From a checkpoint of a small transformer trained on Wikipedia: vocabulary 8192, capped logits.
Each number is 500 + 50 x the weight over its row's rms, rounded and kept within 0 to 999. Layers, rows and columns count from 0. Numbers have three digits each. The size before them is the row's rms in percent of the matrix's.

# layer 8 MLP up, 512x128, rms 0.26, rows 29-135, columns 0-63
096:525463592467534451523459549467437421536520551506545660530550489508472532446605491427547520505466520572479453535435561515451482489511440415561461482461465494571441497598544510512464609479495520
101:498490556533505636528476482481424409542435455602547454430529413485490505578563516486424506380471537548510500480563497438436540481577515543505526546452529461432484486473419529491518504451456541
095:485554531623439497454486550468492414577407441531581471524534509481499524464477507525505621531620458445517455478637500469462533557493482496458469582477439603514459511495534529486548493506479472
096:527464504535464617541501573476544542420569457489515446550524532462546543508392454564517443492487575510451510520529536555451462411442554564557503550422523463532552527490524606515501546607456499
090:491560553481514505538484357457490462517532494491544517536413569479512505539576518537442458569482554505499480481543530466411568549460500515512542524532435493458539522486541574439471526493504553
102:503486457568515535460548465543482465551446496560512418509545451513650522534454506489421535570531491559483554485523513509446449617590570448488441500581591458515516422475510424472527439475480536
095:501420483549462520434547576579525520465533530430544487450575519445567490462507504496522507523477580552526456492478397443489468467440532495567484533437421620476536614479535530452456526488463548
099:466473529430569418452506540493463485473465532454548607446527495515527423457534490483536573542501550515521463610575619434573490553464474586502528486501566467552450482520605508502566507494555471
102:482429418552494398472546429380481546433530445510566473512542469507507442651485578550510359533538527533434546449509493574386565492530464490543626500547478553482463557473490474479482565489520561
108:426396490443450498535542518551412465431470418493497495549598382540587509505527566488477554512452441620447499512558490450506458451464474509466484572435573455507578421517489515455532477560521501
097:473460525533503492456415611479518465589502528553461498545461477495511430536526508421581475464530557562598512539490539560523593570544491535522503438404497547543530483509463478482479494559442437
102:577450528400542513435469537596532446566456394561445432511546519464463505517568485443487541407508501464522535544452487517599578529511556485526490529490479549594504587526473534466460494511586517
103:462433551510531567513495483511556512561487413548493387545477476571551547456506518527453543501608416598506537518537555455503429511479521397594495609582528466564490489466532447494484474365500576
088:495400566529502446502552489507528512450525590475417467565454555573491557496550537437542426486471499456528561512453527447409474559515487461498463478502600563539582400497559489571561554576445404
106:397414426476553430477520434601532553456509506542549491538524523476517490487585462507552430491471552489516520452423554437518573486485536545465536496543516479462510459539481423506466550452367546
097:418415461538451525495570491518456533520513472472504518455490550541526464434518458530404431472483565576550468549534524422609532465560532502526525500437519442607422556521560516477670436507523491
109:439559491479494419513508574523589505477567405433470546516525537486608493462519458472386497502540571408476509446507517509598430499555481544468385480544531456539456516524500542513443484511520441
100:485408534563554527525480538589586520490570505494466473527462526459510536537434563490439523496424438568520567620506529447498520504545514487538472560401457440472461584557523475504548488463426523
096:552521519492487503503475514464423476567424538513492600527488487397523455509570508464554537490510557502495533467563487577514583511471448484488511610430509497419390449552568464551532520543577384
105:489559546473555606587546506471437528543420502416578487519498460581484508421489481407520595443408561505471472480526516342511424508504534411507471491476362517444541517536439433501372480473546538
102:507562453513502507619479451553452533533437510563478536491558506464475489405434519559434522503387452498444445501405474634488503546491519480499562506541512493453512432575565579540592524464409516
105:495542473429516546564610536417539461519473459555555529529500528420489521493456479510496532469501507512552495493576573553477569493522462488443515527474553475594540493437508448469520492377436479
096:581416471539489459513564545502475472500532553524500511475581439555534505552450494554437549508532543449495536524514480420422513516592520439451484505565432491591489464505482430497530462516556462
101:651457578565474458370480511515488511509558535512480445455499435426463481519551539445541528514427477506474558504491476553608536484450462513466502489484565499490535537497573485512546521517563540
098:554538465441519432544470521607550486516476510573545549399558575618406423553480521518577581570532419568555536459439479510469521423504513458437527529457477496536469544533495644460499473510488503
089:479489502527543474494566432471499479523486546492559512481586441543523547578474485592612458421459474467539494633493482548542494605534545469502520438476569506452542525571483425505439574483425442
105:614515479501505503514475487463508475487312549432420491528535558520567448446558464460542488608451547490484489462554537548436486444522479496517538509537533512498456462515566468550542536480540447
092:530490471429586433517522510457464631503551447535395584474570418520459406513429495453524507518582451430417549544462522448559466482508467556612552548492508471486500482456513510550491442433477516
100:540469421521510468452513507507458484465547611509471458415474475520431560500547403534508494527424595591424415524470506471518544555461506476589483503572451501436474513491463484452586453454533524
101:529471514514475558511461431533413518541458503496513487461463467513560467475453542446486535494453513528480395477459518611526471446522501546441470610531429519558456494473596590409520528434540505
103:425533450523404541517424497539487498475477518496529451473483528552544446558558583566478599511517492458531501516436560556492538450457500401502548482506591509456448482531496470542502480546486488
100:598469501445463594572608570416504499501487445424454485570510524510589612544552577439535593481442480491524496444501532503585468392538568479501491586410535500529503443497514538433475520617525602
098:508563515570576526547564522505469429414618539524484456480493542577567439532505540517459472563510494499485567547563590460489592530472574534432422580441489453415498487410439540491539510460469417
099:527492429566501452460483561578537427455519490532556493475430454550486439557526516532478496518452467549563562578515528420548440471560556464477572492494514529512488473484532528487510507476541526
097:580492488436499544571435523548528563509473564489487528606431478476487430510512493536528474491492458523537561493468613531554545491571388507500461542479534441547418460515447499535429395465529481
091:561477594579510605458506486477430506409540470524470508470568508454538498417414534520528477528475612451499477416602460524521480595466543505422504591476472529483486527506477522481549410509483517
104:444509521549517489608487412426497507494391444547566444537506558570497510506583542459470532489383544586572510559497539428502485451486552514489506437541583440536452464549507473533448551494424491
102:496548481460421490456422517508423413422574528528488479516544520539491537537455476589539498569474569475514501488481514449502524581524631473415420539482479526595452522420543557435497463532583524
098:583576492554430521399490472539469477505520480544453525432521526518456493449541526500512512532452445543382548501395456467547520519531523478552537560537499513484519561589540576479555518410533534
095:680488482500582517528522419494447550509489490419482484476544435440522530462520477521473488526498556479552359562573477570505507561595513414492477455500448515548471478535606505613509588517523567
108:542397486470474468452515518438489483500511567504565424541495586534494501467540568534519490491517502514513432511479460434467478505575428441472517552506440539521644515553495549459557449496470564
090:487478618579513431624495496447513544417511575521626519505581482407438543506451517467427491480566470500478466468558454489527458511456542493511569461451419516530405543492491491461545526525524594
094:491546479497499494444617511389443474590505514508414575489425585565483463540502460475487455470569545499542554485483485547428517449460551439585456556577529460447464542495485486469559454485436553
090:451476507522477542421473440571437508462376482476508496433502530500583516576589572398561492533602411492613539552504523456551528522459517518549502557497569516476514598516559535511568480425507485
100:490532457407462542441471527504539496522579576466467513513593500454531482498474500448578402555373489477463522477500430504506500464519539474492543481583602551543516505484465552488564512543510466
088:541580541481500484440566598464519555497495505559546534503484511511468462538568484479545467512455508458441486562504523440508487460544480482513561577467548453499451499518427487570417517500412460
091:524479397511574550551491472394583502553444518623429539499460560486513539515438543460411482500510480373498510535593506559493541483516456411527533503439521470415510519464498489582486462556421564
105:526415486508574474398421490477574512537472530482416569416475431470603453512479540530506493484456493449491566462453528443540571641533514484460494457520577518560471486521534491512537562378439495
112:554489498514466564538585520511488514504596604532521555487483450508504402465545556558467513474526475517514477449488431412480534551448477563490498503511427512554466516493551444453626523492449528
090:462517400499522420503501493488453388605523494571393455436495417487497568568500554467501471531532465538533466532468537442463512540567486482492448560508439469510465575417579541479464497500514524
106:574425480511553459484507555469501484579478605521512482441429498510555490516479513524500468490520637502578584544481602532369498560569558513500412579462466526552535460504499533476481462510450575
097:558442451534460515496518440465497502504469442496514500489544414504567439467545509457553485492554611480413593529495461509541445487392466565371551529478506492523537545509502466542378468563482439
103:518417493517487576533552459551533441447517518515521562456536514460502517483398478430448536589526589573543523548482531555449544482523571473415515468411560532613512520562421494618482528545523484
107:607462501488550466464595496583526614443452474465499542475527580587488532521491566419485502497475517497462504415466495443538502439574568537535506512516423503478470445571537470504426494529453467
095:461457508490539506547595558473420585473534596525524419521450482584594509559516484491487481483507493564469509534485473475463582527489520534466475584514498489553575562507496539669469511514494485
105:561617476452518423455595513420430510478525412500520538508558509504453455569482477457454472413444491585502520565493442481539421456500525507511452496544526519526471468574537440408484387457484545
096:505487513486494574525343542510440542459467555454530496600499501605422524558524522392375535497496483403558593472517385535475553542515497539434514424563515446444519462549521517535561558463473539
116:545450495495469441635548478411566467495535504536498545529590486499508594501543539512472521575444529430478475465438359536507498441493533467523508542477595415439548478536389396479432537475498527
097:446492441501526550519478463450487530544382623533549471532525420533494536506507437511476481447519475443463500536396478597551443497452413540434501460524446461551622543581445582552491527492503530
100:551539381496560525517558417540534408470484486393501490557546556459552497569433498466444447518536499523486477542500493486516533564469461589543481484503509456453394554465489462439463478482511618
104:402478397466446527500457508438488488500500476482543522503453603518479527591547491432481480489538462555463499476484457498513442475554359535498499508491495494538531530546479536560442564592504508
097:401526505451495415605577476535399525514372511607488460507437505497526542545516491510437521509440527500573569433510372535570394561538555526542516545503523499462456462504561436434452497500483489
107:438467501484542525502523431546452507528447429574550550518541523558461453489576525472391439456510472570493498547494404530503487471483493450458562553542556491587534500686543514441444433480542502
091:484511499546531532433546396484524570588566562583600504552533472424463542479501489474523524554467620450505434468501434546485489487622551474548425482428495461464474612560520629442447509442484587
098:469580488494483619625498473482505464564514566443437388532452565526454456636566518571487502519526537393608442506461478445523449454506576444528412474445484525494497532491504508467569577509497506
095:553389545546526504424425499516528555536589561558586532391557588450469590525510470577580518446461541561480589479494553482570621510454508547438524559553551573524506567497451546540537497504475426
095:396532624504429579542479533518473504537513509559548535510563458551469531534491446449468464516494491444488555519436504570458520449612598479443474486490572506474523457526476585582510554412443622
100:466404516413522419469574495565463503503507484479404574447527514497441494409519463403410509479427560485568389561510474536499538408438503409504540496517623520539527425492487484454530470592431452
100:617426475506561578491621462517549431437494555519485547436444549472577455505451476553391504483484533467460454567497431499573539428523478511516478505489556510417403537582471530459455518481530531
095:506537536589439443532507503500465432489544563493532510527533559394471393496484511550582415493490542427438533486503491405490518477551530475481504525435632462517471489546473505469504469353458567
092:538484502519455557504554531520529540510450493552538351521546514479453593597537440560498511478529516465493473488452612441439522507578482400430519471479444502572526453487526552519574529515513513
097:575453478518459491493627499517518529476531481544477487453514493509516542570503494479492496488441436508458447528516480547475520442573607475489608473403443528505530473462534398399576522480503627
102:571483514496406462517511493564497408471506495527517501479482543452467455515660482447622478452550518527499500531557469534512524498519557539607547509538438478569529481506556598466497534527481507
088:509610546556476544515524446509510615516474499439533547526486406407510521475566462446381499597510519493517448513407516534488460393641530476459526473524515540522471432376489532397514492514446510
099:507470509465457611581515497577505464504473541449527507489569521456534539530534534573484492515528563585575467479578439371493504407505383462460543530486488434556535602500569449479533544521574469
084:600523475516493459525555509510469462497513590440452448406456378666475580525497508555571442416543572482473544585495451490433468599408477507470480456580513527480573507479520505517441515577496530
098:430543619487510506526478556554477558424480528500492498547507481483550481528510510436505468471485522539439419433591465471402494407443570425467510485479450449517543573381463481526525516457543417
101:531467498506567467544497554427453495448473547516473474528534424415503568528527464542606525562474478337504537492425529488522485570575497490490602485462451525529572557512469484553497500539392496
108:469487593492459489522486536374548425532616467520525476530413476498435504383595533461493429468440492506613569527472586489518494534588493462466517541463486557497635545468481528524488533493497453
099:364512545503455527475499470523570527519549555487465523486512448454459543501567433489513420474519535507522582418456525449485556527526462515488482413422553540458436503472522535496441516473500519
101:625526518473524516495542463493514375591540556519573553526467491431484456454508538490473579528520455475484442433462415556545461419535494416512467562513530608504472515503510520465539419468464462
106:546543422500489539537598476556496542435507495546486573489552438568422395501569445581441506509564492498487518521398564544450516561483510469504515494479490426485461478442523503602529491403473557
092:437502514521484523596462467449588520561563516477443535506577460582533549454557582379483564508439599447494442506546545467416458516528408579531514490459504496474576495514388455565554480579528493
084:576475530453484520538451433509585537580540501429527480437455531465514522407574583442461459473364547578492602529567527472478482527506514481464517602524573546515448491497540456511511545510472649
099:528504474376558492482469464537500474412514477529420474554380530576444488470526477503462501528548438459490511483501509440492490467539479466477587515496477604452538481501590520513601501440447391
100:532505498500425508482532505478614526504496575466602521540484520488511483455436502404434562542588491532392515500504463525461515513482457558402498461553485443437532465517398530557522594496391439
113:437437535586578448521471459584476474400493544488525535530508509590422462515524519568508599548459462593548476393530526510488529565536550521468457578516633520520493446539482540447429451522507521
097:466483559410470532528497510527581471458512579491583487526477472504433365526454542486503502557551558533503555459444507471493445470568527504513543536436511531545529485531498403564562534432477475
092:514572549492461539471483538506500501507480529478455483402575532549540503442432513456471523398458385513572560568500574540493496414483431521411435451424552476502590478431520578527447572521438503
091:482424535408483502475551506470510536620523524488504601503449509416439392646567451504499522472530600443545547559504502365512519462459397490583517513524591456545529454467540525569468532532524413
100:487492406494509572517494443497497478594541486475450571441565491465527572461427598462510489548516468478480569582471493383519406602466518477442475592493467454585562589523498513518419459525474565
098:453414450456439451484558424468482469482475522498526586538452548582495451486611402540482516592418587544467548477445493503516460519472498518490508514485506504472447483463582477490468481464473537
086:547540512490522448530541460496452564535534495536457556439506460523468552385435513559470441419548491465472459508497417426436599477613522433516528511531574543457634593379533544501495562538498530
117:492479457573540500474485473480404563494484572498580500485524570418527492412558624488533503546522484550526546462465480615653513589532478488401511519493515497565489524543537528506592520520521506
102:457523552612433472446479443512530493515474557524404525488608576466536428534516520474479483529502465479437486463492388426482381498549512560529621439490503545465504608573483471468494533408479409
100:502478492492498529473593532425442550587525543515465456492495544431452476475469518556472534464517529558473543436571486504474526419440485469457559565487527581566486508552498488414539457524637508
101:587509425426562442560528444522544492513444526497463571535470530488482573480442464510470499524556532501546504450495595515549475547577567485423472390478449509431460597563492494492413550560429479
099:458452449550551488543541522547468546483430512509549478552448466486527505528509396496425529475457545541418472531421485480550447558461492551529482562501525476504481594568490459467424588508482489
098:569414488480427502481493486488463476430566542495505510528569477516537503404400506471504478446438444402461503506462479517492412505454540540481501552496542582390546561529534477511509499411452518
100:433431505591586510446525448485455563485565484457505468486555431553621582580458372589421557500544604538527461483487532441480537493516600480370542473414497452505509494525493527490525496462426469
096:458520461500447493498533501431471535483478397500534444536574565421574551478561580471442508483392492558472511486503504462504533586470408517428539483449458478496414424523460518452465534480407469
100:505531462481442443508508513587487496470508484494508571460467585495484547513459495534361501589559514431499518547398486537558422433430542479600473501421553519484529557528632553552445535556554469
098:555490462525546540457498494559585573395566577481560482516536506560495571514495539504505496570590494355469512438555481555485513567518540430450564510481558490510417522469595517428467506552492556
111:481481493527463508541461482500508586370516486425507507427474491494421452569429500470503517536437546550517482471603398532564589512534452582410525471510494454572527534491531563535467499477487440
096:426506539552564477432465560629488444440557555563486525541477592526411530479473536456614519586479454523379441569534547562545497453536603523420426524477438548429474522495539491497428472571489545
102:516528504474437534438609589529535495446457561388625507564511459490514489528453646449420490454453496504504445508487493512495522525563538491521460483441548478510569479470441488557595542456369457
103:543399559563549537541651556490552525467521490549525438469590582439479451395564473543532582607539522486507487471539535482495510561507580491436526502435462506462403493505426522536540597523442470
# layer 8 MLP down (transposed), 512x128, rms 0.266, rows 29-135, columns 0-63
098:568463480511535472513534597468519484513540546469512592391461533465545443498406487418578485462504516498459496528538522535492505573563483553483540497539379450481541526452459439600471478500579458
112:528452558548465446394528498534511440472439501663513507464618429464476440534516540469474525499520478549471573514460557408458560485505520530429460520473495487451475462524493473539499525530500523
095:487545479479516487619507522512486500436485564415463524533460549579562601495589518544507510469416541541448617456547511464510441437588507591545533558461534582434504392563497479580444470458482537
090:473614561523491542509479495518509455496464429517567415507480505635507495468488548457532472485454481462519500526502498614589551553428585513566490514512528530535515489470520605456537493452481496
092:466492466577559557565484581491461461484463491495391543462504460528498505459505455449557573462463541524512533490506451496642520467553472539519514501484575562523432369584485469505539450505507389
092:570589474487465473444536513474539482541490446478482522470488493557521527494459462482535526504478452477543577465549557503447464450596467463482516582547475449503505360617481353416446462584506601
099:494461497534512462440461496429545502495553461430511450513527547497482426454498461430491521457507543536568469576520517440466434507445453533389463509500473555469477531503521541455590476540549537
097:515571461390427470491505525534467496481447504455519505567443498455485421497523510465545571474475448515441493578574565549517473486393487425478625578419420467591419404559549482536457456436594519
108:462516470521566413505441526481521469386496512520589499428490446485549404551543510529582487418572403543397497585499490512502467508499594570470471498480500471445446516496392468460536464577495544
117:387459419523436510544411482454557517464478465589574574415474400473545470540517435515525491507552492566569531431473493467497506510497482456422463550471515465562495538478546582481550461523568479
098:476522495441556593526556447554405545473499409443489514531415482501499480461476513542468514531466467430477528465483425476438495535458558528496448577548568493457539582517553489600530564537508466
090:462584447595433446567470508404504490400544522513569568521475499490546512468461495576509483569588519544527408527502475513433481492514447526518490487526537451484509433495557474595583541527408521
099:555493583520530425515587454508528472480460446527523461525437537518449502509563501501548481538472499472466521561527475504411572479521513554506441478478491481360451477484411505487562515529491644
089:547574480423516531478507513542520474499522505508526441412538469380447426511424525563508486528454515596457502491551530564504454436473552467500474525468474472485395638504372497499460485461467629
114:533505467492455393454472529470539481509482521478423524483432603585563404461515512508495505574598515458537463597516474487506523563453577568498457492511486495553517576482505439554545505427538490
092:480521496475469606511453476538532464579456427523444515501340530489509499536489509523515547550501393506506566581582468481498532602452587556469521454527589544446428522485481489433516554492509450
115:618594527516523430389442472489447483477458571445513483594525530461526350571513499510535598458526508483473458479495528478462490536557533546463471543557468492545501594431487477492408490502539538
104:499537472427477493432546612533525460427469487478507482490476478600504529557424530467501487445531530494378501547462424509516490551510543538483557432493425455589507570533502530499445553478448452
094:528511500502474434520527389476521534453524448382484486448581550595469587469505556446571577474468384438458506573524531499531452470516502467479487374563476587525530594532524399448487489512453561
100:524590468598547498438475507477505516467521572557572517516466544457545513549481503479596520491553465490508588553501506404416497570563448544487531471452516474378544597488539487405526535414498557
094:544562518508542492432509547533426562484364388485511465484491473477414478586585461426529437514533527593549480522478568564467480426511416513477477547507474515504453564442448449472511413481461501
123:544489500562424492480453465430480500443529458482513450458484503488530426460611561517471513455487512525504591501431603515529472449596474528450479498505518477492502424517435489462510516541526616
100:524588472498539504469494567456525433431559494470397463433487486471495449431565575461440475469472382652405540461518454552578410446537485572587534519492537484525550510518569407527528528516539518
103:425449519537557494441447471511455518423483427526514456509513481512503453482448498380474608489542468554439410484531473461460554471498503592427438548484546461509477524501526553469441497423601566
098:380451497546461538564506546523534498479508514510501591489580488499570452478481482499480446474482594452380483529572526509527519380588506526578492545531459504508530469419523381452495506473473557
087:495499492469493553436522543552460510464569485472419491455487553478420548486552537469403478564638547451499532527424523538507521500447484509375511512517480507477477530465444531538501508514590424
105:436521443452480428582558415541494533531514417527524533480550512477467536612463541569477437414536462507522456400525419520541492488549561545479434476532524595456515582405471527504510530480503499
104:550483563408454405469496504549497534546555495499460528500517506538507400583490515433596517418568440478338632567462451551501566507591416430564488448574439579439386483458516533469456534502423470
096:529560569557480400512387542464462415416471499496494487462479519628542525547518427491468526478476480577562515503510496477510484523520501536610408467455515601482427385543491436524518566512472504
100:515501447429546472527478472505545426472490550500489542521499488578466411522400438436490535552509540443528549507456484459487514542479542487495449387482572494435564459497453496572436532463462514
107:539562587433517486555567410524535477536539483457450495517584472583567453549542463478490491501509353600510416400526511454586495461425536539563486566554567451513477533466540525488506536609491449
098:499473481532468499552383479551430567511504496455491421478504451524528494506421550510520507467572476476633573486462559505465549614470419517498474459543453551511522542520423514562543516456431484
088:520444467463435469462549529537565562509506410503487441484528531449447581523451487473578530421546588446425530438465505373467563553523463547554626476565533480494525523601547520486496493607440503
090:404478549409384517486467466422488502517485469494427509410499546437506472486408502497469470470412545485570474568511506516427511461500437455512476517434521482466470465508436584454503412518560512
110:478517535408543593530451575559446526498587563436419500534469482466523481487461509554487477580536419503541513407473536532571444462427455547496529515563484551496484493494517510492477633526430474
094:518458450437435446554505515529543453548428443579483500474415477552449459504532539608513595552493483525355542464551619474517543551525470480498507417508444549429560487450534472533441538403513489
103:444473484496476453541584437475532569466497451475470503459531457532543550593516504621514548519481540541600497487387472433513537501366474516542494479479465436490547541425467532485469558477474571
100:540446472526549469562403519551513440443560542551442497447512585484431497471451546484503508491576506559505482464542547459490490532413593568476506507512499463470507523483533532447482493592474537
100:493488564476565489530501512434494471502503523525520500453557463447573502542432509520475554511362572575432519496539475518462507395451490470431484599485431455503403491527509626650545611562602442
087:535497499518505492451478534496558415442539600505491450487514520489514433617467556475547587584529473501414572492441542532500581409455478613497531467555494515506574423469412463499448461493472488
098:526497572549480466429561552487482570535499549553544458548596536484487539481483509426470472490488632446514532406468448469518478498478524599417510556470523469604599496544525571485507479510473498
096:499460455507477427596447513583527466402554501564503392460435489467505571467541500503467570489404489482491516432455421475472474437487565459570606502612492429483480443556492412543560548599537397
092:458443434500486550475507478604530480487500481494505493515537470565527447462441494580563572411456486515458410530466498441511450525514413490546503416475498560484581530411544482596498556561564435
085:575550472488494506488482587518479421576453430584491547470448498557540498565506478484467517508377628474564428510522567548544427520624488504493469442556528463510437435485495449537368504566516512
105:526423531564488546535536514438520443468451482503407567484400566477435544563484511498496585489544517474502518541508433494526541413539544517491484424465533533603502468544454511485485506527524458
094:449480549490540495524475486475436452534529456555491512501512534495458501467551508460445474537541454453487427470515515507448371526469426477536506519562483524542581510510611546490539494548478526
092:455429518523547490570494475438541551526534447564413536455568563470574534568496481472457603517407488479535476531569581489503543501482446473540615457416526510547469461496429413435453503436372438
099:495560634523523560467455503518574453443478456553467518455522465526520486498556489443553555417501488487559416493463506437471529485489375582529494458443500503567535448537483509464609601601414546
107:547585526529513417557597497580496515458523474499500582481468476453573507555487510482447478474538329542458527516530495549634437525538591454467506555450503513546466512497478524490532540497500492
094:514478533457469542514511515456367503496523378405495452540590547463518516498499463540463518523466545503468539488510678493536490569467528420501449472477541471439511431584501491497542446501536404
111:468531526524496482533504472347485464520492514519657502552493535510430546445517536473494522653505551540525456483468391486440489471563437618497515546496411478554492560529478487455537531491504527
091:447479542460530601478496465554432586543567408504474490530538495557589510549491479465486522485556502489583440423517509518549486469507479536469496589527660568643462467570469485517521394483511498
109:538446509561504524561438503315489476437623446499607577467523524454484425501534543506463522580501524526524483461473433554612460490546580514464511552484508456488441542451455407423450512503499486
112:582499523505474509494584514565442541503552450522483539540531530396547543591401552401525526458531550455524448549428616501557484501527559560537500460525512489578420497542451582448608445539479485
106:440486399433580501540414466492363529519525473596520463448515525507503478451488577545447546517529514495505564486444471512412592455512473419487515531489550483554540464475487520518493572509505424
102:498537470449528560491570518537440440548562540404559571467552438516513500539433481516560511405493567493565565480492475578449455431470496535575538425534514535517522499535519502477487558468545472
088:537581453528511497548495513513509524538558450606512583521414462397392487466512465485561534587494456475488446519454435478476504534479422444489456532426495523475479487324535543447507475565552495
115:552396479487504460580440467512540496457484477446525460583526468513500432499435559500505496620485489410579525520485411512572526522478454507471465467524584475528481510595543582337477468460572569
108:521478482542410603503551439502502518575458587469505507457509440501472515402496417448475476480407554557508434573459562464544566476499409477517509602501510490529465463461410504533462384505470538
093:492462441538509447522495501460603426562475480496431471477461408488531506505429514480440574466521523550517493447500545532503477512419606521429464417542435492540612503480587580567413486495540500
107:547494436636495419526500517517560422440457545507492549532541446556436482473475525472496463505605521468344497494560545515555567518534456524556514400518491450427548456468477451424493459496423479
086:507494520524561500429497455465550497453465601425428474496392533507487544433533461484513429585434469499494482524447637521464592437579519521526493527485470618608572484503602483455534442526506460
106:524518512506573565525484492514444459530420525498439516541505474469542592500514520494508549527560431450399522532582484539465428524472454542487360429474518490536409449485463509539519331458571591
098:443511546525516515543434518624624525506445553530531511452527445432499513516539436478486508577510479577417481487518480501528504421449531514571445520543432424492494461482430547459502589462527458
090:506385489500491506480554495549474562455486578470546571517531416490457410555475490441491539500493470509604591423509522470481650499486520425489540504447463456523439509469452468483514548474513486
096:523478578456507463582465452447434506409453510510464474487367520461470403564474547481548487466507469526545485485577471521462582534463432552480521556599530451522462574521563449533468428491520595
105:588455444523504524480514541525555497516478555412534456554483518452473517545547520609534511502536517564303468485581476513563484515554434504417536531473492488574502545457484451584476405510502412
098:495648584521478484473532512457467559500479561415496523446442592448527444515514524444607572509553468481547525550480445552443505440439518524535451599516412545521501466505542454472477491571421465
095:439565567488456530522449507495528410458492418527408521572569488451440427497440410519615408469554457419485569510514458523458466490436460481502555446520464515516407408538524530525480514479455632
099:556460553475537477430556464536412493475495453527484480540546461487531669501488570545505505558559530562472455491471522497478449473484486533598494451518461518506558577581566577579442461463564463
086:483527451407486479480562499408511449439533506454462586439507483486575383480511535473557516529479472550482538550487432494569521490418519524546459483493559565423453445471540469485494482455539512
089:426517422488498572527520507615578573489472549434507441415524480390541444450460537563498485505543563530481581523512573462539512463491506456500451565617534537461453505460536503531466468483558461
114:511488472565511480526389420465540572519543440477482418417585522488517620488498533454544451458531545515537440485417484422479482498534523535539482500532466524539469516479473510503511510519591572
083:458486461445470449517453582407502451504565542475452415440499510541536455451460480541571464450499562574544568425592449470565577507457479484540461506476457470469509522567477509599472519495539443
096:574492530451512512488557533538470574508569474566495528532462511439439461626322422549560523458432502483518437506496482474532469575448478473513553549434486522529498484499560484486456533516467478
087:521559488464420534385497424518461570458438473432512460479498438468521526500519530505469508428482466530479445477564579443467531526416528527405425513481483559459484388473472474530447484448505464
099:529441570558452564461432488520422536515464498502549558549586557550469452477476653467476469590550515499485478582515419430465489379488398478573567464523581518526481502472552528468533563453422497
097:578535495553566461510460502445533540522472434495425503496451394457492526505413571517462494466527442578579477520548490489534508413592464465491454427516573491512418479441479493537478505423477446
103:486525461546530501393568475473561469514601517488492485409447520496567534451515484505569585389452513471459453449515562485515517567540568579497398555449544507593542514476453597415509482561555405
090:565352483495465541467529589506478478447489436424520504476511548573461484477454510497540506628513458467455493555526516522547442522539496516556516631584551418490552524528468439456468505508524494
098:575506556550491595580482575531461523418556391539484480583435425544486479407461556457390499473508526485468474469495462422471485483351473530489562425527455523489470475515540501559465464572459524
118:529556501494439540472494526492473518546469597524554369431532429441506459462540535528467490525522526470548488552433450551511385461482499486437545568508567443508437544373576537457448521520531515
090:521538429530492411438561496470470540488413516502435496475431538482468525461457450593494464483482410401449584579449498517516571433525527362482480464614466529504455436596562536435538567444513520
097:468480485562484517600509521503518504452425599531485527545557522474517503483573455488465560502531466521580519518520479452487500424590460521495541518567466456527506401471412509436468593443561576
090:499463568427484491548482487538472478479506369494532516496514438522533512475453564495536604411412566485624508434512494452549431518425473436448529521522507543529488470482416393452578499467523451
111:419477538439530434508494550497495484498535483480422529532558450509505506489508486508551515439504521404441424429500533458515573563513478460527525470462468540648545445494470457580508470477557461
097:496468515600473455599575475535487491415496537581466545478566468480534469435518510537470514499547462498462492496483509437531556579421508480563468476463620524501497450457617535546440456476400504
087:580487460547552441548510501508413491511510343469416450454489523502483541525500463513551457458408510432475434498500460510559504568444471469469487418490496583456505504454569606461424376538430473
097:418524455567431533458542496517452592505538481568468551516510439475526521564450442593422453472441557538536458442399571516505490476522547442557529390495536537414410542541481537484526446560504448
094:471502449481483492508511495511478553498521538525507495462496520520549582410418514551482496423428458499317496459497505546544474519491550591467388546497458496479509468555427407468481497535517473
103:463475403447498510464490448597423539553477448595547512499414429481454509516549438530497496532426389444501532549471450435546475573475476509455587488501547534468569517522507571537434438463536608
097:489541539570493490486445484595452426556461443531578488490476514473396446504489500499460416517481476481445529485429543483509577468443571563500543460508545508473477576417473550431531522585439441
097:503492588459497489549475591534452525557465515471394501458546459500495460435499517395485509481430516532490385521424450399507483622503524522576461484517531483506532461430461547583467553590510507
113:485558505563516504516502512500464501502507570384568426453496409411524534448478580504462440543475436592484517466487419537631533532452543568491498495513479430553448482443487532523487532469485550
100:501449494422416544549463551476460501513496466510536495562450462542384464584513513427543418392518430574585410595559527463478601448454451439526447488499498465524509434397490568509570482434522536
092:541479454431534454503526487523569494520540511516575537424399479536566393521473466502498526503434380516556473542425442422441563547507455488511538494489529377498499521517447475450493579428478491
096:390519579491479511444596486574570499440500503542487402446459491451497481510468487511572547388393386462445469530609551472475439502508521456550587550542520489467503440432561532523502526548599426
091:486484512501472546524518485530433666539467536487550465500501445556485535470490507517519440429528558401516562576480454460503500543589405556462526456478505564458506523504522457506427509558449597
097:482428497493514422521568561574539397491462500525464482560567515515451479526469496565495521566502483543598470526455531469497488409447465412530514455448448361454486513591511514522600492465473498
104:461526549511387472488428419500461475426525451482484527511569529513579472478521442563558488457461492560488439459497470540549449480531588552503549411535474560434430448424475568487481512486438461
104:524530381498508452477445495559428455595474467417464502507480443474443451553509542505550559541566486469500472548454545543480475394534501482498571420535512541438463508474429479494448456441519578
106:473500497475447464558485483548485522425507538534389477497594478472502527419443492491459634508467531461491482497421501517503551521544455571437557458574544493477460466562482606518512560479520562
084:458502518536484475561516570406427459552436507534483503466469535416540405518436472529534538469389407579534500594500503478451545482483485500520427503500548530476591488489467487633525553509523495
106:512513463483501532470508516559556479534560546526444561509558487540570540474590510419525524481499504470561516500443455515429547526452486531547565490551523490505489431496490499530501512556507442
100:517512541603516491512468439475472526562533404547501550494438471508517500562447434490536534522530559632574553574535433531561472487536519501437553506538468498552526430514466656461468507531522499
106:554487409473547464449485528492491527482497403495461478542507533464481471580443535518534466495474556479558474500569437520482429491510529520424497534512453450477521577438354504476428466481514585
099:533461600500567519448324531582451510494465448507472492534454540483474523462554424503522529482427546486522409484562487486535510565428451483612546556498535493465455479417394434532526527499486478